Weights of a small GPT-style language model, trained from scratch on English Wikipedia.
Size: 15 layers, width 96, 3 heads of 32, MLP 128 SwiGLU, vocabulary 2048, 1.5M parameters.
Each number is 128 + 32 x the weight over the matrix's rms, rounded and kept within 0 to 255. Layers, rows and columns count from 0.

# layer 4 attention query, 96x96, rms 0.391, rows 0-6, columns 0-95
[[153 154 119  97 152 131 124  91  98 124 148  71 168 163  91 127 135 122 167 133  59 129 170 161 113 142 135 157 148  86 150 127  93 119  96  85 138 113 123 106 165 141 148  87 152 146 158 131 122 122 138 146 139 154 133 136 129 199 113 130 151 134 175 109 128  95 177 100 121  87 101 110 150 166 110 129  74 130 145 115 168  89 185  72 174  76 123 131 185 103  66 131 172 136 137 146]
 [ 99  74  95 145 138 173 156 164 158 115 139 153 132 120 122 130 163 140  93 123 131 125 105  90 103 105 178 142 134 138 124 110 167 108  58 155 175 101 164 139 168 117 170 149  93 159 144  97 123 138  71  45 216 113  98 152 103 139 107 171 148 170 102 153 107 148 108 128 190 132 111 119  95 117 147 116 138 153 139 124  53  90  78 161  98 122  89 102 137 166 142 192 165 121 147  56]
 [114  78 110  42 169 127 160 162 196 154 151  83 150 110 148 152 142 167 133 174  38 171 106  93 126 181 164  86 130 154 179  94 152 142 152  58 200 116  83 106 164 201 164  87 181 180 111 145 183 131 123 138 121 149 121 200 149 124 123 124  95 140  75 147 102 127 104 101 129 162 157  75 104 130 157 115 134 150 131 127  90 132 110 145 159 122 137 103 126 125 136 117 171 107  83  86]
 [115 118 103 148 147  66 165 135 138 126 109 127 193 114  81 137 158 178 153 158  99 146 114 151 141 112 117  75 148 109 127 167 143  96 119 138 128 115 123  61 115 116  79 114 124 142 131 138 125 134 210  97  90  99 144 133 186  92  87 109  67  94 143 143 144 116 100 155 120 121  94 150 173 110 142 164 139 109  91 111 179 138 171  71 141  75 104  87 133 134  85 148  86 147 111 138]
 [145 141 142 147 156 156 125 143 152 119 127 111 116 173  76 108 101  52 178 166 148  64 145 109 146  72 158 128 145  97 150 144 172  98  85 162 139 106 152 155 177 184 122 148 121 139 140 100 133  98  89 120 138 165 124 142 120  97  94 119  99  68 153 118 125 162  83 137 109  89  87 124 141 148 128 142 103  76 151  79 142 136  98 106 104 184 180 174 195 117 164 178 139 111  96  90]
 [168 112 145 144 140 111 117  95 144 140 127 129  96 156  88 124 127 111 124 194 134  78 148 132 149 108 112 121 130 122 111 146 124 115 181 137 115 138  65 131 159  84 150  82  86 105 106 153 137 143 180 153  90 155  86  90 139 167  93  58 128  95 143  89 171 138 113  71 105 128 148 127 172 114 130 118  88 124 144 134 178  81  86  85 128 124 143 140  82 147 123 131 153 165 121 130]
 [ 83 123 137 147 138 143  85 144 113 142 115 157 113  95  96  92 128 183  96 131 189  92 149 119 123 120 124  95 158 139 223 121 152  68  91 155 109 122 167 102 126  87 142 145 111 110 122 136 117  66  69  14 153 101  92  76 151 123  59 147  92 133  87 100 131 104 115 125  92  75 134 158 205 107 140  70  78  97 131 145  79 155 119 105  97  97 156 104 117 156 132 151 140 105 132 138]]
# layer 4 attention key, 96x96, rms 0.409, rows 0-6, columns 0-95
[[140  90 114 119 107 155 121 134 124 129 154 115  90 131  83 151 142 112  90 131 119 129 179 145 134 173 109 141 152 156  82 100 147 123 135 156  82 127 110 161 183 112 129 161 105 114 112 161 138 169 114 158 192 142 129 104 121 118 100 174 116 129  98 141 141  96 106 125 156 134  66 126 127 113  94 117 162 182 104 137 130 131 164 175  91 162 139  98 125 171 113 121 112  88 129 138]
 [164 157 112 117 133  96 131 100  61  95  78 178  94  84 163 175 146 120 147 125 108 148  63  86 136 102 117  70 115 137 116 137 132 103  90 154 158 106 153 158 122 105 158 117 143 168 147 122 164 144 137 119 109 136 157 112 118 147 171 144  68  70 112 160 158  60 177 161 170 125 126 128 164 141 149 156 155 118 121 140 140  91  79 139 137 128 118  98 112 105  88 104 149 158 127  86]
 [ 83 112 113 121  96 144 178 118 154 109 191 135  67 124  95 115 146 183  69 169 120 140 192 141 137 123 148 123 159  56 124 114 218 156 127 143 137 135 172  85 133  87 173 172 160 124 147 111 103 179 113 101 123 107 171 124 112 117 103 118 163 139 102 146 134 138 163 119  80  75 132 119 136 156 140 155  56 159 152 144  74 181 108 116 114 131 111 126  89 145 104 115 129 116  93 156]
 [127 133 150  87 112 172 121 190 128 147 155 153 132 142 117 122  98  94 132 147 139 109 125 112 123 146 110 111 175 174 176 129 152 180 110 132  96 139  92 130 112  85  73 114  90  51 118 167 103 154 138 153 111 106 160  99 178 194  98 106 145 123 112 146 146 117 111 207  51 115 128 123 139  78 132 158 162 146 109 133 139  72 162 154  77 120 112 125 144 153  86 141 177  77 149 146]
 [119 137 161  96 164  78  87 118  93  82  95 131 139  44 135 118 149 163 172 102 140 187 148 137 112 134 110 225 124 136 103 119 109 174 120 124 134 119 142 104  69 122 129 114 104 130 140 120  93 139 187 113  89  91 128 121  92  86 152  86 131 146  84 180 174 119 121 122  97 154 140 120 124 150 151 111 123 142 146  85 114  24 168  64 149  86  76 101 100 153 132 138 110 129 179 123]
 [132 129  98 163 123 171  99 136 132 144 109  90 108 179 181 169 117 158 124 135 153 113 147 129 128 133 117 126 137 134 155 111 101 124 135 202 112 139 100 128 105 103 125 182 173 104  54 136 176  72  85 111 118 127 105 108  87 149 150 115 128 116  82 116 134 166 128 101 125 116 144 148 104 188 144 126  98 161 122 120 118 110 156  86 122 185 159 125 123 147 139 140 135 139 139 119]
 [145 130 167  74 104 148 107 105 179  82 130 130 132 105 119 170  66 172  63 138 121 136 117 160 166 126 144 148 110 143 130 109  97 143  97 117 155 101  63  85  82 155  89 123 183 105 116 161 110 166 141 128  61 137  78 102 205 147  97  58 109  96  86 152 166  96 166 157 162 243 156 145 175  82 121  86 129 138 139  89 149 108 116 106 104 110 105 180 124 151 120 129 161  59 105 120]]